Weights of a small GPT-style language model, trained from scratch on English Wikipedia: vocabulary 23991, rotary positions.
Each number is 128 + 24 x the weight over the matrix's rms, rounded and kept within 0 to 255. Layers, rows and columns count from 0.

# layer 2 MLP up, 3072x768, rms 0.0852, rows 1674-1773, columns 224-255
[[101 165 161 132 115 164 138 157 171 125 115 156 117 160 105 173 160 164 110 185 144 115 142 110 142 160 138 118 167 133 121 139]
 [153 136 141 133  99 119 115 143 146 161 140 144 131 137 138 150 144 116 118 150  85 120 134  96 146 121 114 147 132 124 111 111]
 [165 145 155 158 111 120 137 164 156  95 123 160 149 113 127 137 103 164 137 110 149 102 135 120 140  94 126 141 146 133  87  81]
 [128 132 159 147 136  90  87 149 182 112 169 131 151 140 115 116 150 146 100 143 139 101 109 150 117  99 125 169 130 151 124 109]
 [123 129 112 142 143 145 131 155 156 136 130 139 146 100 152 129 115 121  71 144 133 132 117 136  89 194 152 114 100 101 108 177]
 [ 89 141 103 132 123 138  97 139 102  99 138 166 139 135  77 141 115  90 128 116 120 153 138 123 133 142 135 151  97 109 119  94]
 [121 158 129 163 170 155 123 185 118  94 144  71 134 132 136  91 124 169 101  93  91 119 144 125 149 147 116 109  93 151 163 150]
 [101 152 116 123 162 170 149 157 154 108 137 119 153  89 103 119  88 125 124 124  93 119 104 148 125  99 163 118 166 111 127 142]
 [161 132 156 104  98  97 106 138 121 131 131 143 136 136 105 103  94 175 122 136 138 107 134 144 143 161 133  88  82 148 163 152]
 [130 141 143 147 136 129 163 152 169 108 126 129 137 131 118 121 154 155 126 116 133 113 144 102 120 157 129 150 112 152 144 171]
 [126 107 129 113 110 121 130 139 148 132 152 153  92  80  99 128 129 122 161 112 128  85 158 117 113 121 161  83 136 153 140 149]
 [147 162 145 141 177 151 139 127 128 138 140 111  88 118 122 144  94 105 152 108 143 115 119 113 111 114 100 166 121 112 156 124]
 [152  92 149  93 165 123  98 102  96 159 155  86 122 141 144 137 130 141 110 129  67 172  66 144 143 126 138 151 125 130 177 112]
 [114  82  82 131 141 142 149 103 174 107 109  91 112  67 160 151 146 141  97 169 116 125 126 128 172 109 118 118 110 139 137 109]
 [ 95 142 141 163 109 109 120 116 105 141 138 153 140 176 131 122 159 153 142  84 125 107 106 102 138 126 139 114 112 111 144 127]
 [136  96 119 121 151 114  98 135 153 186 122 132 129 169 139 118 122 124 114 143 176 132  78  85 142 120 124 119 156 117 139 142]
 [122 109 155 132 103 168  95 143 117 135 174 150 121 136 109  71 167 134 122 111 162 160 122  98 119 151 161  96 121 127 129 150]
 [112 144 185 185 105 181 127 117 100 114 109 171 113 132 120 102 117  85 154 139 144  65 111 145 137 129 125  94  99 150 171 156]
 [144 142 131 167 183 123 144 120 165 164 156  61 123 152 124 141 139 110  96 150 122 116 164 112 153 126 113 141 115 133 136 131]
 [124 152 114 133 105 130  95 167 152 160 193 151 116  84 128 133 149  97 141 131 121  93 123 118 148 114 117 168 146 136 122 157]
 [ 76 145 158 126 145 146  97 118 137 141  98 163 130 171 114 126 110 101 152 112 123 136 104 148 149 132 169 103 134 124 162 110]
 [107 129 121 129 139 126  93 131 160  98 126 115 127 132 148 162 129 117 102  62 125 133 121 129 194 105 102 142 145 138 122 119]
 [104 132 147 105 113  86 172 154  98 118 138 162  92 127 147 116 148 131 147  99 192 151 138 120 130 161 113 101  78 111 106 127]
 [107 176 156 149 112 115 108 116 117 111  87 144 107 154 161 123 106 126 125  84 124 148 126 141 145 108  96 103 128 165 127 155]
 [149  69 107 132 157 132 136 118 168 104 150 129 154 166 101 123 122 128 133 115 147 141 104 123  83  90 120 150  96 155 126 124]
 [166 121 130 149 111 102 129 106 150  96 150 159 117 170 125 163 102 137 111 150 143 115 151 140 112 117  88 127  90 159  96 124]
 [111 114 124 151 128 134 155 121 140 107 101 154 120 112 104 154  95 118 145 164 124 182 137 153  74 136 119 117 138 128 131 112]
 [126 147 104 160 125 155 129 115  51 115 127 131 119 140 134 133 161 147 129  92 151 131 120 117  93 130 179 138  89 151 134 114]
 [138 182 162  79 145 108 145 124  96 114 144 111 154 164 147 118 137 128 146 142 129 143 195 116 192 120 114 133 138 127 161 163]
 [124 108 141 133 150 106 115 118 120 126 133 153  91 157 121 133 121 136 108 123 138 140 156 182  99 128 156 150 106  92 104 103]
 [102 109 125 137  78 182 136 140 129 120 126 105 132 109  98 129 115 184  99 133 134 103 188 106 147 149 124 137 135 123 127 128]
 [147 144 112 123 141 119 145 109 127 123 127 112 155 161 169 120 125 142 140  84 120 130 110 125 141  94 163 175 146 145 141 135]
 [134 121 132 143 107 144 152 134 100  96  89  89  94 165 151 126 116  84 132 165 175 115 149 144 125 119 116 131 136 154 100 114]
 [133 157 159 100 160 106 135 122  87 141 145 142  92 122 134 134 164 144 125 108 163 123 172 116 126  85 170 116 122  91 104 178]
 [173 111 109 122 110 100 176 159 106 135 142 122 186 128 156 173 156 100 134 142 188 164 134 131 146 107 118 135 124 125 127 153]
 [125  91  98 145  98 139 137 125 141 107 123 170  73 111  56 171  90 138 136  90 113 156 125 129  65 103 128  77 157 125 114 123]
 [147 125 158  95  96 137 119 122 106 123 115 120 145 127  98 136 101 127 137 125 150 124 122  98 115 109 130 130  95 155 103 121]
 [123 112  79 136 140 148 106 115 138 162 152 116 150  99 118 134 145  94 144 125 121 111 135 118 156  98 111 140 102 143 113 143]
 [123 124 146 117  81 121  72 145 112  95 116 150 100 144 107 114 120 120 123 131 107  89 111 149 138  99 157 163 125 133 125 133]
 [130 149  82  88 138 163 115 127 172 119 138 150 139 155 108 119 131 109 162 121  65 150 169 179 137 107 117 142 167 153 140 121]
 [163 130 166 141 135 121 163  68  85 137 126 103 114 133 136 157 154 149 136 125 134  92 158 112  67 148 171 160 141 137 178  92]
 [142 107 112 135 165 109 125 139 110 148 127 112 105 130 136 142 208 129 153 125 121 158 111 123  65 140 142 143 129 102 154 111]
 [102 109 122 101 189 140 121  93 108 156  84 131 137 116 116 132 127 133 121 137 134 198 138 127 137 139 153 123  89 127  89 174]
 [143 140 140 121 135 126 132 145  92 116 147 101 119  91 126 149 141 106 113 151 150 125 121 120 129 102 138  95 111 163 148 130]
 [106 110 127  95 127  85 135 125 139 112 140 127 142 166  92 150 208 150 137 109 142 135 122 120 146 148 155 101 155  95 117 147]
 [130 109 146  77 161 133 137 115 139 148 150  66  88  99 153 170 115 135  71 135 109 105 119 144 133 133 129 113 123 109 147 121]
 [ 96 174 115 117 145 136 146 137 130 119 116 172 109 144 129 134 116 156  95 120 150  90 133 141 139 130 104 113 147 116 127 142]
 [136  86 172 152  92 160 101 142  88 161 147 119 117 132 167  72 147 117 140 133 140 136 175  92 136 121 132 165  97 106 105 121]
 [125 136 120 153 125 110  77 132  77 116 177 114 159  97 119 100  99 100 136 211 109 158 139 101  93  78 125 133  98 130 176 114]
 [129 153 153 116  83 118 139 170 112 131 100 122 152 101 104 119 141 135  78 102  88 130 104 142  87 136 111 175 139 136  92 185]
 [ 89  76 117 119 111 155  89  97 117 155 166 113 136 113 127 139 136  83 147 128 117  91 110 160 137 103  78 105 125  93 112  88]
 [173 101 134 127 145  94 148 114 150 129 147 143 167 125 118 149 113 109 123 100  93 174 108 136 124 127 142 112 148 109 135 117]
 [113 120 106 144 179 164  86  76 118  91 124 145 109  70 168 106  93 126 131 148 137 146 116 143 155 172 157 127 119 102  66 103]
 [ 98 184 107 125 128 133 130 129 156 158 110 110 102 113 102 180 139 127 142 134 184 141 151 154 139 118 142 125  94 157 132 105]
 [119 112 132 121  95 137 100 153 142 189 136 100 113  96 110 131 134  94 109 114 100 141 133 129 125 124 128  98 124 130  93  97]
 [133 139 102 129 114 130  81 121 107 196 118 130 106 114 121 109 143 147 129 136  83 131 116 177 182 117 101 150 141 161 146  89]
 [123 130 157 156 154 161 128 119 107 103  90 104 113 134 107 106 154 140 104 111 168 157 111 171 110 112 127 107  91 156 126 134]
 [112 116 127 117 117 134 151 121 116 112 151 120 115 107 129 113 103 131 139 130  99  74 135 127 118  92 119 124 101 121 109 141]
 [130 142 109 123  99 150 117 128  92 157 131 129 124 146 100  99 113 125 134 198 122 143  98 157 144 132 161 173 124 164 125 124]
 [117 142 174  98 125 131 122 177 127 182 127 165 144 128 136 116 121 129 124 111 136 119 134 149 107 129 140 172 137 131 124 133]
 [173 124 146 114 161 136 156 104 129 100 141 154 164 116 124 140 136 129 165 165 140 115 113  86 172 123 160 152 116 174 128 128]
 [ 92 143 125 160 116 162 111 136 136 104  97  85 102 151 132 132 160 101 134 119 117 106 128 133 143  80 146  89 130  92 127 179]
 [120 171 144 180 125 115 145 154 155 141 127 179 156 113 105 107 158 120 174 169 128  83 120 136 134 140 122  93  99 145  99 126]
 [115 118 126 129 110 133 165 129 105 129 157 118 109 144 139 167 184 112 133 165 145  99 134 152 146 147 111 131 128 108 147 113]
 [132 109 107 117 111 117 128 116 117 132 148 148 123 100 102 143 158 148 133 150 118 126 113 150 135 123 140  94  91 115 171 141]
 [143 209  92 126 107  86  97 137 130 166 133 183 105  97 110 140 108 159 130 110  85 135 126  84 127  96 131 134 135 127 151 128]
 [172 160 157 163 100 160 113 119  84 126 115 124 140 149 144 182 166 124 149 130 127 145 172 103 145  83  87  97 104 157 130  94]
 [147 123 111 122 160 124 119 159 102 149 109  90 133 150 139 140 108 116 108 128 117  81 128 185 103 107  53 131 104 121 141 141]
 [117 123 133 127 108 113 141  99  88 149 131 125 156 114  69 111 143 107 148 141 120 115 119  85  84 132 114 160 141 116 121 149]
 [131 132 101 147 166 201 111 145 154 165 137 140 122 163  64 141 137 150 127 177 141  94 121 139  83 100 136 122 147  99  71  91]
 [122 109 128 134 133  77 127 113 141 107 147 110  95 114 115 125  70 143 133 123 176 108 127 151 113 130 129 157 127 144 115 108]
 [105 147 122 109 104 155 100 146 136 114 104 135  97 138 115 107 123 130 132 161  96  81 138 123  95 122 128 121 123 123 146 132]
 [122 148 108 134 101 113 112 154 132 113 130  95 160 115 114 147 135 112 154 175 156 141 100 154 111 143 112 113 107 130 168 126]
 [131 135 130 147  71 132  85 134 153 145 162 155 123 185 164 116 112 167 116 104  79 113 116  93 116 126 111 133 148 146 127 116]
 [119 142 142 138  90 118 135 141 127 121 137  97 107 117 123 133 159 108 122 108 144 116 126  94  86 143 166 137 129 124 120 126]
 [119 159 130 157 150 184 171 157 129 134 120 131 128 129 136 113 131 130 121 124 159 100 129 124  95 116 132 151 159  95 151 133]
 [110 158 167 146  76 166 134 139 100 111 134 102 104 120 103 151 143 120 134 137  93 133 112 143 114 134 128  91 153 139 133  93]
 [124 110 133 165 134 139 112 165 150 158  71 106 111 127 111 105 122 113 140 150 123  80 147 145 137 127 151 113 112 128 121 119]
 [138 155 100 140 165 121 145  94 155 143  91 130 112 148 127  87 158 109 165 144 105 121 167  72 115 185 109 148 110 153  93 129]
 [118 106 101  97 125 126 103 115  78 111  43 179 143 100 124 188 121 149 145 166 169 101 130 131 130  83 175 149 115 136 141 102]
 [143 167 109 154 127 113  61  92  83 153 158 106  99 157  92 124  84 107 111 138 185 104 150 175  60 128 108 101 118 115 110 158]
 [111 125 131 120 122 155 137 143 160 131  96 137 169 110 136 110 112 167  78 121 173 130 103 105 168 128 172 168 104  87  92 134]
 [131  93 133 167 100 124 131 134 123 107 143 117  95 146 119 115 124 105  90 127 155 147 139 100 120 158  97 126 155 164 128 133]
 [125 163 135 112 111 143 136 120  73 137  99 146 151 150 110  95 139 161 120 150 150  99 153  87 113 148 134 102 128 104 133 140]
 [110 126 136 155 124 139 102 110 146 136 128 163 106 140 113  84 144 135 157 150  98 161 161 147 145 104 172 141 137 148  94 172]
 [ 73 101 121  70 148 121 107 138 119 129  97 117  94 129 149 141  97 145 138 133 129 152  93 140 107 138 122  93 123 133 139 126]
 [103 152  87 117 121 123 109 121 170 113 150 136 153 161 154 122 101 117 137 142 136 132 140 102 123  86 147 102 148 116  82 130]
 [ 88  98 121 153 119 111 171 151 187 144 121  91  93 114  89 123 141 157 137 103 119 129 119 130 150 171 174 117 127 116 114 158]
 [196 166 116 117 141 105 160  91 151 170 141 158 115 124 164 101 185 125 120 103 107 132 126 131 158 122 151 129 149  86 134 107]
 [138 156  83 101 135 107 157 127 121 174 140 131 140 105 114 102 141 109 127 119 166 137 141 119 124  92 131 176  89 106 136 134]
 [ 91  91  90 102 127  92 130 138 117 112 109 132 152 104 148 127  95 101  93 105  93 112 116 129 140 126 132 110  84 179 110 125]
 [179 137 169 154 179 148 121 104 153 106 160 130 177 124 140 136 149 140 167 134 115 132 158 156 139 151 141 136 161  79 127 134]
 [161 134 116 114 122 157 144 188  89 141 137 162 118 191 131 116 170 141 118 123 101 130 137 208 110 147 167 225 130 117 160 130]
 [114 142 130 129 149 112  91 115 128  94  99 119 129 158 132 111 136 109  95 143 131 136 105 157 120 114 163 148 139 124 164 160]
 [140 132 141 152 157 124 139 140 133  89 105  95 118 122 124  98 156 108 175 136 133 139 143 174 111 166  89 128 133 138 127  95]
 [135 131 167 141 173 133  96 112 152 150 168 142 111 157 134 114 117 108  78 162 147 107 168 130 110 120 167 102 121  94  92 144]
 [155 136 123 116 109 125 148  85 131 166  95 137 186 141 101 154 170 101 102  95 164 112 121 160 135 109 108 111 101 143 124  83]
 [106 128 116 117 131 132  78 106 104 102 119 157  99 108 129 134 124 122 128 133  93 144 120 142  82 107  95 130  98 131 111 113]
 [116  59  97 135 145 118 150 127 134 162 135 141  96 102 151 149 127 144 156 138 120 108 120 105 163 124 132 100 167  71 119  99]
 [152 108 132 126  85  96 114 122 146 153 167 149 131  97 133 117 126 147 147 126 121 149 119 142 144 151  93 160 121 148 121 109]]
# layer 2 MLP down (transposed), 3072x768, rms 0.043, rows 1674-1773, columns 224-255
[[ 96 105  88 144  94 152 125 171 144 129  92 160 115 148 134 147 109 170 151 122 147 149 118 123 149 133 119 114 112 125 113 156]
 [156 126 112 174 119 145 117 115 127 108 191 165  95 129 140 106 124 135 131 165 130 118 148 118 148 122 114 156 130  83 117 148]
 [133 133 163 149 130 115 125 110 149 104 141 185 120  98 140 125 120 142 150 148 127 145  96 142 165 149 158 100 133  79 117 134]
 [ 96 125 143 132 112 127 156 145 108 147 127 174 120 159 102 128 107 144 120 195 113 156 109 141 150 133 160 105 128 143  98 122]
 [105 136 150 114  89 126 158  98 106 131  99 150 135 135 149 144  38 140 137 117 124 145 150 123 104 105 123 117 163 156 169 133]
 [125  92 133 114 172 153  74  90 141 127 156 153 105 106 118 133 155 108 115 133  88 152  95  94 115 124 125 151 134 114 112 161]
 [167 112 124 124 120  99 124 137 103 142 140 120 141 113  87 141 121 112  99 143 126  47 142 125 123 167  91 153 128 105 102 123]
 [161 139 138 135 151 112 142 112 118 115 131 114 111 135 111 180 142 134 126 138 129 172 145 144 105 138 104 146 112  95 133 110]
 [138 121 104 151 124 132 123 139 159 168 156 138 103 156 189 125 147 124 114 101 111  94 109 114 111 112  99 150 130 153 112  86]
 [165 154 100 118 159 103 113 138  90 154 153 126 114 144  98 140 129 121 106 115 108 151 153 125 126 105 127 102 127 111 148 132]
 [ 94 122 149 116 125 143 115 119 150 125 116 165  70  90 150 116 119 134 113 107 150 147 155 123 128 135 113 137 112 141 143  81]
 [ 91 113 142  92 129 128 127 116 158 121 106 152 113 148 162 168 122 132  89 151 154 154 168 126 116 124 117 135 118 122 109 113]
 [157  72 170 118 131 112  93 121 153 189 110 131 137 162 170 100 119 145  74 109 108 135 167  61 146 112 151 138  85 130 147 142]
 [142 138 189 133 128 131 130 108 103 134 125 143 156 143 113  89 110 136 105 159 136 133 134 154  83 118 111 148 106 141 144 103]
 [114 134 135  89 124 126 131 144 137 132 116  86 143 151 118  96  92 110 170 117 102 129 123  98  89  92 137  87 164 111 123 160]
 [145 143 119 162 143 140 196 158 161 113 130 139 128 101 128 119 105 146 135 122 116 137 151 129 107 119 172 123 121 129  90 166]
 [137 110 166 109 126 144 164 132 150 171 152 142  95 166 128  94  82 140 140 131 124 135 110 132 152 125 148 131 141 137 151 156]
 [109 150 104 142 111 104 179 149 120 132  97 135 172 147 117 170 152 136 103 116 169 149 123 139 112 139 131 121 134 124 176 135]
 [114 130 118  99 222 135 145 115 168  88 154 114 112 144 178 113  84 144 112 143 139  96 151 119 131 140 119 148 134 139 180 144]
 [133 158 141 115 136 118 133  97 113 116 131 121 105 129 122 110 125 157 113 179 130 171 143 145  95 157 112  94 136 102 149 118]
 [163 128  91 140 138  97 133 151 137 108 113 150 143 114  90 147 152 103 145 109  84  80 157  96 128 141 128 158 128 115 179  91]
 [146 157 136 141 102 111 126 140 163 120 142 116 135 116 138 152 127 143 137 112  90 151 125 125 136  55 109 166 116 136 132  83]
 [113 128 124 104 132 174 131 138 157 163 150 141 157 121 111 105 143 125 139 126 143 156 125 114 148  71 114 108 143  70 137 127]
 [107 139 127 145 101 108 134  96 115 141 107 104 186 160 155 131 152 151 148  94 149 108 100 132 144 140 136 131 133 171 114 107]
 [133 161 168 138  98 144 131 137  64  92 114 143 135 158 186 132 137 138 156 151 131  77 114 180 144 125 107 129 161 123 131  83]
 [103 107 143 134 125 133  90 147 113 145 143 112 105 151 118  72  92  94 129 129 145 140 109 128 115 127 133 163 160 141 137 132]
 [135 164 163 129 138 118 145 146 117 133 152 121 181 110  99 151 140 152 118 136 144 129 139  80 120 138 153 157 156 128  78 135]
 [117 117 108 123 121 173 108 139 124 120 151 141 133 112 118 117 110 100 137 143 176  99 138 132 116 130 147 125 121 111 120  87]
 [ 84  97 161 132 158 127 181 114 104 138 183 192 106 151  84 116 100 151 116 135 106 150 151 145 110 154 129 157 147 138 172 115]
 [133 129 114  74 134 131  89 103 123 182 144 159 137 145 157 120 112 187 133 150  89 128 127 159 158 111 122 136 142 104  95 118]
 [125 129 147 171 128 148 112 134 100 139 114 148  92 162 125 138 106 117 116 111 133 184 131  90 149 109 155 106 108 166 133 145]
 [125  94 137 165 131 144 101  95 113 128 100  97 128 170 129 175 155 163 143 143 109 147  99 134 133 134  79 104 113 101 149 155]
 [ 95 113 160  78 109 124 135 136 146  98 137 156 158 101 169 119 115 144 127 100 140 121 116  89 116 101  93 136 128 119  95 149]
 [112 160 108 169  92 138 137 107  91 157  77  79  89 140 134  96  85 100 129 141 161  99 135 113 154 101 111 118 105 130 132 142]
 [ 53  99 120 113 163  94 117 133 133 113 127 177 158 151 133 131 148 155 137  97 143 149 144 121 134 109 138 101 166 147 133  73]
 [137 123 114 168 155 115 132  99 122 141  77 123 141 109 113 112 158 120 133 133 160 135 133 156 122 135 133  75 180 122 105 143]
 [113 116 141 100 111 122 125 115 136 136 102  78 112 100 118  52 164 130 138 136 137 170 184 154 135 117 176 138 106 147 153 101]
 [ 97 103 151 126 110 167 127 140  89 162 103 130  84 185 103 123 167 138 151 147 137  80 125 123 129 112 125 119 150 156 116  76]
 [ 90 121 129 122  87 145 148  84 128 132 100 110  93 137 163 140 154 174 175 108 114 149 148 172  53 142 117 175  92 127 103 137]
 [140 100 143 156 100 111 129 129 127  99  87 113 117 134 136  63 112 121 151 157 102 138 163 146 150 114  71 134 134 114 179 112]
 [111 110 128  91 128 130 140 131 169  94 145 124 143 107 141 128 109 138 147 115 130 124 144 139 127 164 118  95  96 131  97 133]
 [143 136 126 130 150 131 126 112 158  83 161 126 152 155 122 164 179 114 136 127 128 120 131 144  91 164 137 123 118 124 136 154]
 [129 143 121 123 155 140 108 151 127  71 151 110 125 124 155 144 112 109 110 104 104 117 162 135 117 167 140 124 160 152 134 130]
 [106 177 156 136 128 131 104 163 147 103 111 125 146 127 123 154 118 133 140 179 105 143 128 132 142 136 135 158  98 120 142 122]
 [159 107  89 123 101 148 137 133  93 139 152 108 109 106 132 100 128 108 134 107 136 123 162 117 126 134 153 121 139 110 102 175]
 [122 134 174 114 114  88 183 108 121 103 151 134 158 130 137 119 151 134 133 126 143 162 139 139 143 136 134  73 124 114 105 142]
 [163 119 113 114 121 152 161 111 182 191 149 163 107 134 117 109 162 124 152  91 160 146 151  90 147 119 131 139 124 105  90 123]
 [117 148 122  84 122 126 114 105 115  89 145  92 137 137 148 122 144 125 140 113 139 211 144  91 134  89 115 131  91 127 108 175]
 [ 98 140  94 179 152 143 148 111 125 120 169 121 161  99 152  97 125  97 161 157 122 128  92 141 134 123 146 109 162 113 107 108]
 [145 142 120 113 123 110 134 115 116 146 125 144 175 129 129 115 130 163 110  72 102 107 137 123 121 163 109 134  96 134 138 178]
 [130  99 150 124 142 129 163  96 153 123  93 100 129 148 129 117 115 111 135 168 103  97 105 141 121 120 119 101 109 115 112 135]
 [148 158 162 116 153 157 126 136 120 165 174 150 117 156 147 136 101 149 115 137 130 126 118 129 160 118 141 158 133 105 156 105]
 [105 135 130 123 157 103 121 130 106 142 153 164 150 154 135 109 132 123 127 152  93 131 150 152 131  93 123 164 129 108 153 129]
 [120 119 109 139 131 119 131 163 156 130 128 125 139 120 145  92 117 133 127 144  83 158 123 117 116 121 189 112 168 119 139 128]
 [145 107 134 150 136 116 109 135 143 114 146 148 146 136 136 125 135 157 123 137 143 122 157  90 133 114 162 112 149 145 107 111]
 [134 117 114 121 135 117 115 136 150 111 131 114 118 129 122 137 139 150 143 163 107 114 140 126 134 119 120 118 139 148 148  69]
 [100 128 104 141 158 160  85 151 107 107 138 104 125 156 147 111 160 108 103 134 129 146 103 108 139 121 148 113 144 145 108 133]
 [124 134 123 124 124 119 158 143 132 108 112 127 127 125 127 129 148  89 146 134  98 149 161 129 135 145 137  98 157 115 107  99]
 [124 107  89 133 100  94 148  75 121 121 120 144 152 142 171 120 139 122 150 118 123 182 121 106 118 136 124 138 115 112 155  99]
 [165 130 128  98 159 129 138 126 129 113 114 147 100  88 128 132 122  95 129 196 127 192 149 133 166 123 104 102  86 114 118 154]
 [120 154  90 144 119 138 131  85 160  76  86  94  79 110 136 161 135 132 150 133 111 116 133 144 110  89 134 117 101 114 162 151]
 [119 141 145  84 137 177 125 135 129 171 176 153 149 147  97 136 124 146 113 153 133 174 135 117 160 154 175 139 116 108 134 134]
 [102 119 181 132  55 130 118 137 161 140 171 126 141  68 119 147 109 129 130 100 166 161  95 130 150  99 136 162 130 139 148 134]
 [116 135 126  98 157 144 122 114 117 139 129 113 123 125 136 136 122 131 156 178 107 135 128 141 129 123 119 103 126 154 131 172]
 [132 142 169  86 116 153 145 137 105 165 110  89 137 129 131 112 131 156 152 119 139 146 139 108 138 165 168 128 129 154 112 142]
 [ 96 149 156 144 128 103 174 125 126 123 151 129 132 119  83  93 146 109 115 116 134 115 110  65 148 142 145 126 166 110 125 159]
 [115 114 117 153 100 140 183  86 101 108 112  92 127 101 122 125 112 133 141 102 131 185 153 147 168 136 146 107 136  91 127 162]
 [106 143 114 135 112 134  77 136 121 127 114 150 160 106 118 143 141 109 130 163 139 114 118 114 116 103  82 177 130  84 123 128]
 [123 146 128  99 131 124 109 145 122 107 135 123 103 132 150 127 121 140  84 167 131 138 125 135 154 157 141 117  85 127 121  78]
 [120 124  89 174 124 117 124 151 126 127 124 139  98  86 170 138 122 156  79 181 149  92  90 191 122 141 112 112 133 101 127 165]
 [174 163 117  93 115 103 114 119 125 133 115 139 127 159 131 118 141 152  96 100 142 188 151 125 167 135 142 102 117 126 144 157]
 [119 124 127 151 111 115 116 147 152 141 120 122 122 136 134 159 145 146 134 141 151 162 118 114 119 126 168 117 114 128  94 160]
 [149 138 157 105 139 167 115 162 113 168 115 113 145 119 138 122 139 109 126 105 170 121 143 115 105  83 168 137 151 139 146 130]
 [152 136 123 136 142 153 136  94  97 144 169 152 112 135 135 102 106 120 111 102  82 142 153 149 131 115 169 124 137 148 133 101]
 [ 92 126 111 118 112 155 165 144 107 104 118 153 156 156 136 127 140 182 129 107 115 123 146 110 145 106 118 182 111 174 104  76]
 [123 133 100 130 145  89 176 108 156 123 104 147 140  66 180  84 149  80 107 129 102 153 100 144 141  92 152 128 157 113 104 136]
 [117 135 120 119 101 116 122 152 120 153 143 188 136 187  91 131 104 130 165 151 149 135 142 110 136 107 104 117 146 134 113 124]
 [138 127 131 141 115 147 176 162 161  59 138 118  91 162 135 110 145 146 108 122 140 141 153 155 102 157 132 155 172  81 155 132]
 [150 115 151 150 111 173 133 113 119 102 122 171 173 163  70 178 128 156 132 120 118 138 115 105  89 138 115 184 144 115 114 127]
 [156 100 141 101 157  95 149 165 147 121 103 173  65 139 123 112 123 134  86 157 119 108 114 128 167 109 115  94 107 140 126 159]
 [115 110 139 155 111 151 132  88 138  75 154 101 124 140 108 105 111 108 135  74 131 145 133 139  90 134 122 131 111 131 108 125]
 [ 78 131  82 159 173 160 148 109 134 128 125 156  97 101 150 146 138 146 179 122  98 151 139 130 151 143 193 144 113 152 135 149]
 [158 100  88 134 180 119 147 120 130 105 106 107 156 129  91 127 106 144 132 129 139  95 110  72 116 134 137 155 121 118 119 127]
 [132 159 148 133 138 119 142 161 154 136 101 127  48 141 121 132 132 126  77  97 123 123 102  90 109 131 190  81 125 107 152 148]
 [150 131 123  96 155 112 121 119 105 171 126 169 147 114 110 134  80 128 167 161 135 138 107 120 129 131 134  86 122 119 121 103]
 [139  78 111 140  96 157 119 121 118  43 156  92 125 115 121 130 125 141 146 126 115 142 124 110 124 124 107 157 104 132 139 158]
 [115 158 208 118 151 130  92 129 120 145 160 139 100  88  90 140 158 156 170  90  96 144 107 166 136 127 129 139 113 111 135  50]
 [102 138 129 132 141 145 172 140  99 106 104 168 133 147 151 186 111 126 102 121 148 150 155 121 140 129  96 141 102 169 135 143]
 [123 130 161 119 121 154  96 157 117  96 176  99 162 113 124 104  96 128 135 140 115 107 125 119 122 173 126 121 129 165 104  87]
 [118 146 145 143 173  78 117 119 150 104 140 145  96 112 138 124 107 124 116 135 157  99 149 120 112 117 143 123 103 111 160 101]
 [127 120 111 179 121 110 127 100  96 167  91  96 172 125 189 157 118 140 105 120 113  92 122 114 147 105  70  70  56 169 104  85]
 [142 144 100 115 117  88 115 140 120 119  98 129 117 136 161 113 104 165 118  94 131  98 136 139 104  69 111 125 136 118 129 133]
 [ 95 100 118 194 129 149 118  93 106  94 122 116 145 125 135 101 132 101 164  92 101 102 120 114  97  92 110 105 144 122 140 104]
 [ 99 139 133 147 139 128 126 112 139  89 118 149  96 120 115 120 158 116 123 106 135  96 112 117 161 135 102 136 126  87 101 140]
 [134 116 150 133 101 105  99 133  95 105 149 127 149 167 179 105 136 111 134 126 116 202 114 147  92 145 117 129 140  78 118 117]
 [156 133  52 115 122 102  77 114 139  73 123 163  79 149 132 113 144 117 134 112 126 155 124 129 133 126 163 112 109 149 115 164]
 [ 65  84 152 122 135 130 158 106 159 119 129 159 149 124 124 113 133 159 125 118 145 126 134 163 125 161  60 135 103 101 134 120]
 [123 118 112 126  98 134 132 106 183 130 107 116  78 164 157 112 106 178 140 145 113 184 129 144 122 138 123 127 169 122 109 157]
 [107 110 126 103 102 134 104 152 104 120  81 124 140  92 143 108 180 114 169  78  96 137 128 149  98 140  88 122  75 114 156 127]
 [122 149  87 158 159 121 160 143 138 116 112 103 117 143 148 136 133 105 129 137 118 136 109 148 140 106 124 156 114 152 140 138]]